Weights of a small transformer language model: rotary positions.
Each number is 128 + 24 x the weight over its row's rms, rounded and kept within 0 to 255. Layers, rows and columns count from 0. Numbers have three digits each. The size before them is the row's rms in percent of the matrix's.

# layer 6 MLP up, 1024x256, rms 0.219, rows 24-130, columns 0-63
087:129142065139128107091090084130107109124149106118139179147089098139121110124137145121134125142119112169113130115131088140091131119115113117156088138116161155160147095161147143128183097107140169
094:157164120140115206180144166117105136102115113157158080114126142155154136107102102129161108126098129095123152146121133092129156140108109135153142130128121080128092140172161117108141115131147135
093:164155147092084205196136108153154107136105138099100121085149136148158118142133119139148107119112152133120136126085125117111132165107178136122143128126114126106098129123094139106101164090144100
089:119121117071129124201160099156170134167126095116137153176134146133140203173194129138156125121132169128188122147154157130131072090137132149148131146136095106149141117101141125158156104137132163
105:175114137147113152118109096134169107120104144094121158091097125121086091180089124142084122109105105164141145104145083148148156118105139148131133124090130135127096108150110158106131151154131140
111:161125143124107131131112142136097109155155177116126138201119117109157080106126141133116164116137167122164107140082141127143134121151158124180113133141080087162123115199118140139191125107113124
099:134115125138130070136132199175170134160138150095111108167103140140108143138117124121127122137181123098127102139100137136142130135147141138099124157100140097069193100147163172112101129127134158
103:140158147118114144144153144148070134122125085098102175178149104182128069158130124137157159117138132143146137130113116128134119133148123147172157160138162137115108098099146130148153101145145138
110:136153099113116099137155145105159110180120134115113131109126215130098074116148138136104116153122127146148117104141150140125125140137142160138160094079116115113111132119174112108155119136185087
098:154109145112137057100163173149122128126114101110142152117130173139139161117121160145094117098083141158123122108115094093096121121119155119121106093087112133104128109164130114086135111157153112
103:100168148106114136123174140113149169135121117133133124091153109153096108120112181124115118142123084129153151176155089101100119107156171140139159133161145130127112162127127127125096121159165110
097:153131104094122141171123115157135094120128096115153128158120154147139152129156137128159141127100159124147141128121134124155106141132066148128191170058111094134142145154128155129164121164143095
091:125160146152146152166126087127133158132141112116119160161133128106128111158137140112101132135116093144142105125141132178131095115159110123134105104115082088158127143112131129096138125171080120
091:165117165136146087139167138110153148145162144091116178152100157112096095135104137086109100146127135116126112141138112151161119140109127139133144105140118150143163120137130106138109130102115117
100:178144151118132102151079112115125130126118141095126156111169166097112146130154110144112105140110123103150119140079087132074115165120175122147144128136079137075089116118142120099160132094131153
121:145139099136085098147120114092124138137136115123112119133109078145140125143136072100132136149119134160075150140134152132137107091141140110137177126151130066126099101178143136132114158121120108
107:074143057152111138137144168148126113173122128104092140115107130153100115110119140159167131127142125146087147100135174093103210137109130088140158161131090146129120126142107170107148136120141120
093:137106128153107107115131119131146137123118188146160157148105134097142101145118117150123133100113098134089120147098152161107132040111132119099106103116152153175116131140110123124151129125149091
106:143124134129095110124100157156121070160140128075099157094139150159129097092148145109136125187101149146108173149181181174131116121148148115160145093132126136118119117120127123112179117117130118
106:088145115136091149137135101177126127149090093121168150144134123146139125140151142131122119103138164158133133122139154098126117099114130138174142114098097158133086149130135134148130103136143160
101:131096146117083105143146118127158132133131149139150107099134145132131150129086108135135148103141185141111155133170159174160156163120137127131108134131089135103110116147147123137147130126129091
105:141149126134140139147091126157155085096170157112139189145099111151149144115136171134136113103143150082151135119117111144107138148170124112104113098118112145151118134143125119119083110111159146
107:085154122132126160148097106147116084171117101095083148142128131108122126095131140109179115109128101113128078098139075084140147131095114107136130112117101103188124157169132109095125116136113087
104:126103122137164138140113109174155136143149099112149128155130105139140136128155135094140131138108148145114108125179134146139073102175111125102107151077186112120149169165133157146136154142093111
110:109113126119171107133122152197137147138094156127183144103099069115095143138145123149172126120132123126131116141119067074119165127116138095091125095142136146154142134129138133105141137121109117
099:130128115134103097133115133134152125130131114073146093116140199120163132115107171104140100112144115107137117127132165130133147126118153145100149153125077086138125083124102144111119120150124130
095:107141089125154116104137118139103143132146162121138095099114144140115157144097149088120119165115100134118118154098114132137161137111135059147121082136111144099161120130095088119137116141172093
101:109165157136103134149113133142134139090127110147090113106154141149137108080125134138108110145107137174107155124139100118146086089146138074150093093118132101130115129127139103098140148128135136
089:121064122132126135115108143158091161131122123134146107104106151130091096102157130160114117157162138115123133123153134163103145162136180124119162096119141096115088096105167140113164145158155112
107:177131098125124145119125131127112134129119168104115120095130119134187094112199140153158160104158154139128121096148168111134129137103125171124115134127147185202148163151104129156139110169095140
088:099137132130152150134063145142175119064115122123147087133149103102081126124133115159073139121106114110146157114125125115135121114144102146120105116111124124126137139115100145111080139125104111
102:120120088145104148124118144142099119126159120117145105175160138124108119112143128133150098112125152132120146130140130126157093102152149085121162121143109147193124167119160171142097143113144147
113:139125136154096124132135101160134150133108152106161147091141135124104088122155162133106096111111149171112129134117104133135138160102042163184110083148116129112150133097124147118136146167120115
096:136106101126141086127112161146101116118105133150117132158112176116137121116104173124118094145144160158137152124113122146139181172140118114140145141105120110149096157104123134150119118142116090
105:126080100127099133142103093072124124139154143137133094117141121148154140138169150179145152116136115159152147152122095105126152141137167134127111141082143118131135125160114098138142139133120141
088:143132134131170085140114180156128131137167128129094075133128107089138117156132131095113068129135121134162129134142183125146113131121125152130132078128166114117120177172152113094136106077153145
096:145116119123077147143102181163116166115078105121157141134165135113100107102117135129130153119136133135158125142150106122106095161115113151161140106158114135134155115145119135169177150179121093
102:128120116119132156150096124090110132129135121159094125109153125173096116078148114137110147116106110113111127083107126126112179178154128111126181102106101113120148143083114127143138106127169137
097:094109144139105183153116092133132132059175073107097108126125104130111123100137136160104121153151142153145158133089143180104148144156148103116119140173126128163122143144139142103096165131152114
102:141132108142121161192094117114108123104156133124119165139155104156114130143138130138089121143094155150118161150147133163120153116150133137110103130156105133129115138077153135141128162149105125
088:167145113158130173128079115158122109153131121151112103130108145136162139123121144131135167114101109128128138150075127106080159115133130155139145179126130113100143114135133101090137118130135159
097:122085129123167157138106084118152115127120093074143076151162132132110165166095148144140098120155140144152124140112142129179094171155112140134128112113073151129111147141168146105113127125147126
095:160126145141088130144117117159142158124124157114106113099150152114159159137099118149084133138126144155143098103140108098126101141128102084082120124145091126141134133094130125093161114094122149
096:111166150126094111192141131118122139153133113155139109131117098109163108151118158090121120150116132131132149134137162114140100153125128135142107135133103156141161118185129113148152096143148124
079:126128156111118137117161121146129103164155132139133153112150119164149098114115148111122114091134151145104094101126172147123118123131125084123121147079164105116123162136188142117123122139128132
098:114105123132164120114171123105107113113141128137128137072127098140127152107146126135154091132116133134147110110141158169134180064119110158126157168119137150107108120114136128130136143086188132
101:135141107137125119143138117147130173158118098123114134113101119169128138111153167121156156115106125162122144128150109139117081161130134145129149110123134162116112144174129113140145117124113140
112:146124120114088106115123094092109138127114096104157065138103166105141151116093127134110119146077107221153113162090078112124137128137095138116123180100118156098113112148125139138127087120167126
101:130120135122135140163172170158178143148137127120144104109152094138105128124117127125145114122156133099106099109139151105093126115178168109134130132135113138143102120166155151146082149146117133
103:152137113135133103115121136188153108125109129127169156178139159141151096124154124094104098124114143153097121130153112149148138169159132124113095149097078109193135092145146127078151091183128118
107:163130157093186153121146147125120142119134128121153078129171119139123153125119143083146118145148140128154130146129128123104061114095143115106151141113136134123134147180108117105152123099094133
086:149166132145133103093099156102157129120143107158111119097125150131087135167134124146118160113117148163156111129165148143150104082123110072112102090161142121131132119103088125105144124128119125
109:111133118132159117133114167119113138157150150124110146112110115079110103130104124115158137146127118138141123087071144168155117130098161131167139081129147124092133161141129135100107119101129155
113:130136068124150122136146105117144123151122151132113126123146154150140127142106142108140126111139101145093122161138109113148127151166146181126164075154109124116131151152136147137151128150128141
109:124139111136156142156140163130086132131106117181132172092093138143130104127168133126135130149168135119108176169133100136142119147141167125105092119145189150121129160149122129147142134106130132
095:113147162181146114106114111090120137118141148131149147099118136102145113147177115173140130093155099124110108109075167107081090142099122115139138139121137121129150165115139129160136103128178104
103:111162148120088111165118098148125171143147133130163181134144131124145136189095130118139131140129126181143158090144088126136138081103153173142178092152135109110160097128130102121151101156100130
094:152143095123106151136107152141144086127102117131137123126126141137127144115149091213134143122138137125131131112124132126149115148119126144137153156134147120131160174126139148113101176140158116
100:164141099161103098126140175083113137140105127187094117154101150115094148124143107130133160121166161116103135085154128161134123117141143150146133146130087086117142123106126153132161130126159120
104:098112132127100117133150108144131110148135147125149166101108150119145109125127133136110119095166154159171052155108095098101134066169143178155139109170132090158095115140142128104136108136151143
099:118117162090111131117129110116172094142139099103162120095125168123069142149178139120121095143089084152106106116158121113108084111111147120141120134132125146140124119148109150138157149132163114
104:122127128142144151122122078112100124114139119141123152106122148116133111153139118109113166085116132097120096119127115106142141138142149155158123148143130104120142107132146131139133109146101147
100:121161108142100090141110111115146101154127100090146119102121132103150108088121129112121117141109128103167057132141127146108149146122118129100120134154097114103122135121119083157133138163138119
104:111135128120126135113109167120150115121134091095157130112136066118137135154145133123170158140155141163146161113126132113126081141139165117121148134140106154118099124101142124126141138129154129
094:119164125145129162109138124124134145146170123109152098169108119150135117147162148152110101136163146112096129155062158127161174111132142118154125095139143132105133099094071115097128161139118166
107:125127103107118122112183102140187136137137100123118133144152124144130135127127120158164115164119157156134162113126115158112125101146170121131138135140117154098139111145150122128179117117127118
098:075128147101100149151152131152126140137151105148152154107104172110094125143092136129105129149135128120100132137164104126137113120150121108133139155149122145095147130163140106123089156143099186
101:098154109118129082113157093141121120117126131111104106154154109118119164120123120114160193115152109135132128111126154116128144125173129123107122143144154141158103114144116117099150132127112119
105:147153101158094125120118113158082119126120134063129152123089153111120107106102149132151151113108133108132156111108115104099121129107125147159179145117179085100111146173126156120157098124118119
102:142171096130116129122111122093115116122181129119141168083150106134135167128151127151160125092130140167183104148121133142096102155133184136137140109152141125133149128101132117118131122155118143
094:117122100109151116092080169111157167135122116095093117145169159138133137124102110138118139127146097104101085135144125089140094128129156133135103131150118122108100118165169138143133119158164134
097:130110108139106067100119164119130150132163139117116119097138088164111156111149124121132114117111138179145142143115140142128094126127138076145091109144121141145177138126170112070143126124176105
101:139149155084113144087115123130140189120169128125130121157117144172097114127147126159154101170142120159146108133143105148098126134151150113128145145112115148120141131166139136128155064091130117
098:155105098108123125077117079173122153112109094132089125121117177135119128091120104135111134124103109145125137127125138144111150128118158129172113114091088140119152147108152126106178122172146129
104:156183097127144128093147101134104123127136118088110086113125119095124122178098135177084141130182092164073111148120121178117135119115125137131103150168125177116143164146119131132147155110132101
108:141152141133123153157125075167162105127144094113114183111103101105097116110119126136141124123143142178143136144128100149153150107171133095110105133149129066158147129089132101128155138156063095
095:158118111120123138112157121176130097159140136124126131133135145098130103142149065116103146089092140136130164131148142133112102150106126128080127123140171091127174158186166119051088132101136135
106:092149108115146144125098135134150108093145106129118177137175117126137147107143174118108157119157131172092167111106106126163118136132115131115105117105112189091130151145124100133128110118116148
109:134105104138101128130142145164113095154104143130114149132142123106111137145135101095149173150098124121113134114171145107140147171144095123148126159162143091117126093129133076151108128144144124
098:138144106131144156135085160083132131141145193143125146116124092125128172141098139151094126092136124135138107137114110158163062122148111126150102145117104128130176160148087096160140098130116113
110:098127166146172160128108122146117144128151132128125129153118147168088167151090115109156144122149129130126099154157116123172157154206171072163126146111116137114134181155162152120144136102099098
098:124148140109130138119093140103141119081114132099148176142131146141104105131100123170136206141118114156148126128133127163115113113154134126152112146116137148080118130153108129119115161093136158
096:172095083124137153139112132144099098153140115127137131105160135135106124142110146100126120129112103149133149129082141151137095156131151090154147134155087090157122153155136114103138102155158112
101:148114132127137129124169141119158099146140094111122084127123143118116120119103152132138108092144134132093116131132144140166128116111114116099133113100090143121113127157138103172105124089107162
094:176130131121084154134115099163139142159108158157161109132146132109122128146079116137106142148143164141182159110148158134149167173140136108144144140124104102130092101124139099151157136154080086
097:126142129096071143139120121103150140117097139114128210096125130147128133126172077134068131140175115163125110162086125138119108116124135148125155125147124128112152123138108177092145106140128100
107:123157140141081154125138058151172131125160088096087114111159127089119161170104135138102119119134146120114111154152133089077127170125148127139153087106147130120153160148118113125108122101096140
092:144112152151114086108116100131135142152094125149082114127069067088137103146125139115126140146119117094148129104131139114179116142149176105103118132089107162148148076133120112110134116152129154
105:141128105118148115162115140153147140141127105122150135164128123122082149137147159145172129143148133125130147100124110134143128175105152094087133121124164130127092127116097175125069135134141177
096:104132120128139115164139102156145134117127097157154140171141150118112118131110121118105139132154098171144125137121154167161110152134114143120117175138149122149200132148148125139116124189131145
113:174124113098115172113127097127131115117135141105154145147107137137099111127094131127153168140125140162128154108127103144157141157086119126096132138077137091060153129094121146144126098142131129
097:151193097128156157157156125158121100125147053121084123083120101108136107112100123125125126160112135134130111174099165108162129113106149162149144170096138112139102154129138095113165141124144141
098:124106153151153114119133112123129127148145099111152148118132130138149123164126112134142110144122168095180147129103134137115163115162133103141151145135183142135116160146122117151133168139134122
106:123153123139160142121156156147126113178127122108134099107111104131112132088150137160145097158151107147075127095147130136135159163127132129114144149153121166092062131133119153133115079155126126
097:172126131097133161113144168118102157155151123152112108118105168106124105177101109134122158114119115140124109153188119122124100150129109129171136160112134097117125126139095109117122133140084121
099:076125130159111168192154106127165127105114126122119128156141135169161127123133157142138131092103170146125140085143136117182137149112130117140171163135130111162124127135174120123104124133103130
089:162113101109127149084136134144121114104170127092113144130134129124167130135139131155171143141138136121132114145110104159095117148120160116159103170140132134116124142162167184152166152133153083
100:154104098141106141118162141086141144147176142137118106117128151162132124104120120099133136128115094137086121093152113149107140109145152131096153114107151150123150114116096129142165155134207150
098:137126113119124109156103123134177116091121150146155091080164163181163141149163140130162104138126131106110079100138105125073150144142119122095116104172162100077140121145125159130117135128124145
097:167105135130197105120160112119105132173124155100141167099153093113113138119124116149112146148121125192098136112085112157121118155104143170152147140157072117157169072153094107089093137102157104
095:123127102123131099157118184166110178167146123142120135155142089142108110138168120107077103114142119142148111105137130112128096122181103163157135148118120104109145121104146190084114145113137138
109:140156136134132168129115076121168186134093104132115166132104116120137144096138108098132116151143121134104146154142108103097124082132154100129127118114143117108119200138136117118134172148182152
112:128112147137151106174129128122115136138150136119151126137145146127164116124159124112104113147162147131128092102121134134123165155138144153170136144144092102179117114103144123107154178094153137
101:113111111158103128138093142147109169145138157125141148119157153145091146083152122081148154110132112144133159125196119125139126094096112136129140098138171137107139124151137099112147146144167154
093:171129110130170138161170098124121105168133132119127134118112123117116159131106108147157133087124146120144115092117114095155092179120119153147117124101109124152166103153130169112115119101158143
110:121119109138098118159137121102159117131116105162141155137135110148100109130117157106104093121146113148113142132098155103133172119147102112141177147119125141120136151114123132092134089117145149
099:121131125130131114123102110099176137108121112127146143142126129133130144120155143119116107112111128145128154140129105196149117090158135154113134123152106094161088101125127146100151103159134162
# layer 6 MLP down (transposed), 1024x256, rms 0.23, rows 24-130, columns 0-63
090:104152157157119109126154123141111151139094108172120127154192145096130139105112122129081169122134143164108126106145097101132159132138165182101098131175115113106130136168124074115152154136070125
095:139090143085160107113129129144109072154123118145123102119146132104102123133128136122094102127080157155103116144130108125088128122118148134129113102137143169084139123073131122077120102114108131
092:108130142125129123098114145132106131105115091129118113153103155115142139092135125155091171126128167175131111170140135130124086111176153136089102126122127119126135130173064113170095120104127129
091:175150087159120123122135138108132147094115113135140125112115122116150152146155118086147118097114148105147101135151123160104141138136106079126130114139114099110099135099126092121125087189110153
101:164152152170089129159131113164128135155098192132131117179133111118079157130106090158116130113119121114154106092155116123083115114147092114151153158114126179138100093142143144148097131169119116
107:146120150138123071145129189116099138151155129134106058148169115097125141099114134130056103140136133120098081136119142106089144129120112079098145117157118128140119110097169136104118156127160103
093:092124124048152129125133089116111141105121142182121119128121125115123118116135109151112117074148116118128142153139140121155135122148137162174123129136139169099126147108141072144122095116104116
102:186108143110127130153122137105079106118112142160120137088112091096091109131138133120179120127132134131125113152147152108159126113084126138150105099080164116123157092098102088087142099098092126
107:157164098112106151132078116134098130169116162146107158098082135110115145101144131128142139109154146136119123116185115165115182157093132146153123111095129093130115144186150090138136164159117123
093:127102148134154155099111136093138128097133133153092099129122145097130121119154140120129124171174152068123101092171128156151116100147157107125160115144156138125126105138152148155134120117148098
107:096152161176127136177126121120125152104112143109149113100118111085098124102132167142161156175088130123105118150085126147126141118088094156171109132151123123131158096100092097190116100132117104
094:076157100104115086111101119115136075142129111112143150115111141115117165134118133124149138126128121105157119150161157125131093105091079131125171111086124115159099151118133116117151092121144130
092:127115148129131141125110119137136109093125096152121134179131155104147130172147076104124158132102145106138138162086138144101152152148107119149103157158079147129136103135108081113137108128111173
101:145090173152132127110148106165128125132148130138127117169105141132106149115122134124115139129153140157165105119133122171088117099210139108145110163146076115136124095081140073114129126140155159
101:135113119176157103130123147131110174141099162116138131103135124087116102098138118155111148128100114077082179088101112093123114115098137177121131110141093142137149094117153148115131104101108150
119:139130149106164095133139140125124132151145132109111105080107083110131092145117152132217120139137145131119114161131129144119137132096143140106139112135137174109114115107099123115131141113103122
105:100122125124109158107118119154134130114098176113107144131085131122080126119126120141128116138113122193139160158099168093138179094126145145146083073121151137129127139157128167140105140122103167
097:120165117126072171151135098117105128094105155110105109092136118157142143126148144135139128176156157120120145083118153130133098099112138180105118105138089127087123138136131122162127128110162157
108:093075163126140148133135147129124131126137117107100139116121087129137135105095116156106109103091112180159120134117161143177145131094112162128087091116128142161089117149080114133112126161115099
099:163165105132162152154154085146087147120122125113153132158092101149097120145153129136133137121116161156115150130106080076122165106116131142168163137102130149160131095083136094120155078136128134
105:122135130176125115137125126101123159092110111105144127163168091144156143093116118132105100094158170107126118087161127131133110100121096154138129118091128118147115145101101083150105129132105105
109:146127123170133147120133078110140098145121102107138128103098093133129137083109135124105136111160098115141131133131112067119141111129094171112091110159145142148130136118145118119145132151114100
102:118121164140129114143141109114121150177112177125161121097157115124101152127070125122144076134160112121116127122131069127120143113098135119127165146119097143106092147096177158116122142118118088
102:175103141134142065146123125096110178083160119128155101111177157130082140105149147110107154135106174085099101124116101144148162146128098130137122141150131124123112123170168167133150119149096120
102:091113140119143127131148131138114104094138151138188089125136106142109131098142116127109110149143144158153130128130114102106088097125133125095087114134159137180127088149167141115134117099128123
110:133155143143129093128104109094122122109145140145137133127158127103107147144093129100127154138205119162113122158151149126157140134100155117141120119112112110138151107111134095102135121137123120
092:123096151154097150145136118134118117107170143143118138089149124112116138149112122156079133143105152111118115077090119127067090148087123152116143135140120156096109115130133147146156111109099085
094:121111114156145065116129097158114148158108115113150152143108149114104105100118126147085099107177106121144143134124086140092115181163137149138127126093085120154155136139104145115108145144139109
097:116159147149128163116104096139124161102105147103125110112158118123149115143141142118152096130109125156142119167108149170147156124135093134061124118113114133151157157156121099131144129167099115
111:133089136088115116143136128127140095100122079153134140076099139081093085118110145152115125121121155138139105153136172086110140133079176115133134151143146092087098136127137099134145080149106149
090:181110116070149129129120091094159115144123163174160139137112124128153147171104164088110180145121123091091121161123125141124128074115182114109146143129131149142147133123094147139113112070129064
094:104128164099126164081122111123106102118155115145141159183113150089155126108083086144091113145135130116146169186158141125136168083084101146171102158162116130121141091123111151159129089136149127
112:129112115126109170134120157138109091131122072146112156124107093098151096111090134093141119127123119149110192091084084126136105133126159159138097157131151127114085159166144116110118108123144140
106:131120163138153157113147133164159166157132112109125153134083128160124126134162145097101068136148119099106145155164115127162131154113087155147144114142137131164112153097130178108132141145135134
100:132112160125104124167135120115184141193143089158133090163134102133112121126166144103140118117105110095146154136146127163178104141106140105165130115103153137155143099118095083138110123149115128
094:131105130129114163102173126139126152136155077145110149136132156133131149167124161127135127146158147112102148139147104151141151097087114160157151129119076105112158123087143121159167139132132114
094:148094146127152121168151143133113111099106131100123089098143068104124132164145121127092087146154116132094078179106110131138090100089123142138146100134093145119136106135088114130181124110115161
107:152104151087095158131139107139092127106113128134127146136120114136136097067119129131093127139172139095106139123121112095103160116094143106107143130125143152142080110146116123129140132164148167
095:139119103138078113110140129100171110142156097161152083110150120139072150147096124158155148139141129072114093133134141129184143115143138150143140122171133129081127153132126129135172122148147136
092:147128118115166120078129095141107139131104088134147090131122114088117143139094129094183116161127128131141150139124116135124129112128163112166108129164125188126156151110132115157125111113120123
087:155124181137089149116108138129107091131088136183158097127086129135126104087145121106129127105133121106117130182122092117118175131141094205127131117143118132170126120136131132087153117151092140
098:081109126132139148119114162089144096095164077111133074108151121121159127130112125104116150194117141110141108091099130114130100162094126108118123138125160151116114190133167114126137117096131145
094:138097146140136138138155147120186110148117116139098142105144087098106137122151147102144107088148137111145136098121132164100072132114147129129143131117097103161114164127139097146134096169149123
095:146091157172155150163102115098118095114151116153171152118081155139136116117162118149099083114105143096096149146147157152149112143159121162131126146126144133146136145095119123126126133159149170
092:137078105084166074117147117129126149151114113094130130113152150129127157122128161128145147122135097132152129179109100127119108133105121171128106112141074113154112099134135119158102129102105125
100:142139136139127123117086129101150115138141106177115106104091096126115119149119142081147153175158127138133068075153102155091114097113101157106134132157125151129140101068115127111154177082118144
106:107104114124178168100132107098123131096113152096120154085131160091189114142123120136183122128126139134137141079112174141152122134144095181137129114146139092096149165195096122142144157145131129
109:114134093147159082110138094119138165130099160126146110151125116126146157124110151131103113166123093160139103158091095100178150160112111150117150122134107136146161112100101127152154092138160090
104:121120154151177148121141111171175136106110096107062138141130152107113113107122105151098111105119131095094166089138144113193110145138104150134143130133123153167125119125146151116105089140125139
105:155131101122077106168128129103109126104129116093109114131140108081122098115101103139135122140110145120123143117154154086119073144145136082095143142140163158143129178131076109100123080140099130
097:146126140089119136115121121165145125190131089113161138137112127131137108125113097098092128152120136120125133156188141121119171077115105129126145093092154147132118134170177141124132150091136165
097:136120117115099129089117146114180121148157133138160113072131138104173130165101122171108146119092067134110116164089166085169152138133120160100165141142103110130148114135075117166158158121131065
091:151121114115155155145157120113160135147112167186100110110145188151082170124114089089122149107098176136118124117143118071159109109120097111159142099144185108109099118128147128119080094117078081
104:129168176124122145090170166109126117110147145132133090111115091111148056150103119126139122139133136180112087144097089133097134110101133162157113121127137119164127143098122111128109100126119135
103:170108122144128156153137124175114098131100107150137157130102140131138138109155126126110105121115125155107108139159091131147179109119126157150113157145152146123128121131163136135114105093126163
098:097148126117172113100126089134123163193121126131131167131121090147172127100114082179153130116127142127107108143092128125123112128109133148132123117141125122124109110119110138080119085141147086
111:126148157161104128127083125107134141105110110111151131112079144133090144108107142145129143090123140125127180131163120119157117135127099169147148124128122101107151091109107149141094129182077103
092:187141114117138111160134133138152134154160100149143090078100102144155121171140147160137148126122076133092113134091125098128124092102099126128136132124126072150086119109148133142125127164136105
106:150134126098130127095078109133130143145129080134134105142120130167126124140102106130107145140120092074129130113102104148090112114112112089114111160077105097127089106162128145118165105118086086
098:153126129106075173121153126109134154096122144114115119103111106118147134189103104142130122153102143142118141112121115134134117130133095129115132106183153118155143125100143103138090079092098160
108:125145099129150138133162133117141128145157178102148120068136166126147124117162065122150095163119148140106105085122142104134130158139156124143108183113169116095096128137115113143117108127144107
112:088135120118102134171118108113116134118185093150104115154103114102165182157126089121131128113117117106169164143151128140137158126122125117134077134128121122101126136175118131107150096108181106
108:124133123147162117176144122141126121114128140073114087158137139096106147106131160134098119139084126164098152134154135117138135121120134118161126122135109166121090111147163091097117124140136115
102:092148119137087102149120122113124148161068125113112177137141084146121136084139133160114117137177120096145135113108118168165135111154150124130140121152162140086095110114145108184121151085149132
099:125097132127091142118137144119140121163100143147080098079158138120169127117107115150067099128131145135162134122117105157160112181120120102175123099130150098126110165162121153132134124149138118
106:154129130102146120145152134111157133151160127097138138095121140110130120112148131115126128157134117141113108122130116137135104128143105091163100130101128135116106071138139117115151116114179114
102:171149155149127106117151148092085089138103140119160097101149091095105121153108196109173116135090140119113107089125134145126195155112164133092116124127139141118155141128156133105145165118135171
103:112150112132106089130150115125134138147070147137117157124179097100108121143110088111098134106143135134107126156116137068116178138157126121128125189124100157095126109158104123139147104164127148
111:133140115131143111139114102121148132161111165143176117150141129148189107123131163101108101162108110096120126163076135129115095126105099114154096170163159108156148105132138167120123123138171158
101:179140120093182140204138124128154132159115126155134106174149163160155163125142147105166107087127102112159155136110128117151083134122128107129170177161142090119127122129084143088154119103092115
096:113172110124099134137152108124061122100105122125138098107103147102154133132120130132116116102138136129155115144161112173118170128104115123158126158111095132109082121137135118138111135107080146
096:151162141134103122103104147111139103148136132110100126123105136149148160127103112138116083124172110079110138076141152134114101141127150134113156140148102136150113111153139125153103148137105121
099:131109180123189095172159125114090147139135096162120109146130143172116101131111158120091117160116139136116071119098124084133125147112097123088134123130146104151122136150166150128100150136094109
100:118132138123147157138081112107132114135105092116118112147097178101103119104136179130114132139147180133150134112153159152122142142142132187124106064153122108132162107108112110104125131151152131
082:108126120109131100103097117085150112083097146128098121151119121138174163148151090148112117112148133133170113099133137109132119121139134095133128118158122125063166136135131159121139151104121094
107:106165113140147121130134117095135148132136162142114103118160111137132121118121081126142076077149121145139136101123132146135128160104153122156125120100113139103149119159124171135101133165115121
094:128140137140171124078147145116076113153098108129175132176133122134086099144149166088126118127073137139114128150165161102131165151147117112135114125136142131097147110124119142103077147144123136
102:099126082114132155119119109149094101144118086125143092117128148118141114140125135131130141137153133123126123130119089153110139094099137166137172096130101128177107124084141130133129133099122129
109:163140115117164164132098165134149117111144082104120114117096137112124112105143130142100123117120153138108092109165142133114136143108143137083132164111143084095086165135094126082125138134140145
099:105112134125126141104104131103142118155107134173128132131156133094117139100152155139103137090109136076140159131147120125099111100151142135103108144136104113114112132170127123137143145102155124
091:133141110138152086139125142179094105165104183153165099161148111129069134075132130138097135122076159138100135109145138166144112146093160125130126111183174113115134128106135150114119098129102150
099:078106148130166129132127112137107126151099137132165136121131114137141124171144165126142150086117136147118122115073080096112153140114125131116157190116144081072106107116103136095154093126130099
090:078114116108160093164140150142173108116154108128125095133144133141104110134105078106156158131101131134176119139146163144120149148116113113132088136134151158153111127116116121136131157127152085
111:126117134144115098126143162157133118142094129157148118096111073148099138106145149138121122165100109112115107142152173098109120144160121127078129131101136151113098178150165099118134171115109092
102:076137159171106128144126133129163137111133162105131171094179118106120177122144097128156122141098161134168123142109083146136124138114121118137109118119159108140130139148128164185109175108111142
097:088139091117109135151113083086134121118107140144158139154123145075156132124094104174091119132148115091130142140127127122134131149103115137128136116131160121121107122126156149102136121126115144
105:142153126134098175117124126096167070146132112070128151110122146128108152131105146150173148131121141140126119151114150101145127156122125079109161162150140149092115110135086111120145072170125153
095:137075148085141137146113138145112101097098140102154141112145158112119105077111134077162156158115152140121076145144121122117184165164145112088167118120123105114139109125132110140141109141131116
106:166147119114089140161122154117157166144140100123119094129122168080147117180137117088140121124113125174098096139119154126107111121131146143125123160103135103140140110153156073135117142128111158
095:112123137133116119138149138113105148148141155123146094103138129098123135124109140144174127146127097142071082153082155151161167085115133156115174158125115145083103122087110150169142157154118092
111:107129102119103126163145139122104131138183158136131139147117119112141102149120122133130128123116127156091158073153128103118123125122118151132111093142118144118174144142122103137110163136132185
103:141097133196117153137162146117130118150144117102152165113146102102161144112156152148079099149143127099121115131125137100121120128145089142133154143143084131157117146118155107112151163077131187
102:099110104138170155139122130149143134085158162149094143127102122124109096064122117149126122132132096095116138117135117158124099120117148110129147130147108144156094129141133126134145099109118123
103:164143159165114150114149168135129134121106102126119112142106101109127119163122147091161102125154149118153166105134110171162164135182101106080110154083084131134108104121121113149154139088099119
104:074141171148139115169091102145127104106142165132124144148152156130099100132087095136130143143117142100125136144106130144140161125121128129119115110151126130184104173096095109103166190136132171
101:141148145102144155121164112140113114099120095118157121124083130159145125125137101098156114081114170118123097148138109132166138152063134101152169126133140125178123149087121141118110156105116174
075:124082147110125103123110161136091122128133097143106056162140141123145154080112152117098169114121123050105120119118140133128179104153117155104161072133107173161137147074099134108084110125127133
104:141117126135173054167119131113154151138074139150131109175164106120124170116126151090100160134095125119115104157121141108130103136139108113090101130159156085160185109108134142116121110131161140
101:095179124089149133130114138091093123117061176124098068159164148105123119170114114130120126131130145147147113100103111103102142123133099126143117130141158152094117109135133122104119130113146164
104:114135100177068143127084138124077116117128142117116152163151112127127117118127123064150118132110117140092092186142115097109157152124097135133130123131126144130133134113168131134122146125130078
101:125121112135152087158079164123152160113092107113157065095143104133106118118088147106159139140141136109137153112113154153121072100109103088127078079145166068103122161068088087149094129106126128
114:160130079138109123148153165095159142131108085105137141108095140132053142116112172151116129164125135156119139135118070106132137175169117085109158165107120099099099126076126128116140102149140125
110:113107107133164141115142157150140143153134155113147144083129146111115136130092108142123168175112113146183156120127076135121131203145077154140082103154143098149073114158107141097155164128116146
104:089129132191171118124092121147100103178121107111121142171128092136098127124133148089137133110113107094151152096134139096083150129124142091145109099079132163152090134139144091107140117134125084
101:145160089116155154111137122118112098102155113107138138089102146177126152121114155120133131137126119101155101098139152120139106145153173124099178088179130141126109092155126097140098131110117124
107:119128168114140108147161128119115123164121144135184107132117100141118127173142112117109112168092120133138125135118165067123116106120130149101126167148155139146084107148133088147099127125126127
102:119072121170117148143093147122115106086164127151173170100116104148095104132113129155117154068144122127147129113130146165149158119162094141150118118133154108080085146150144101102156140124121155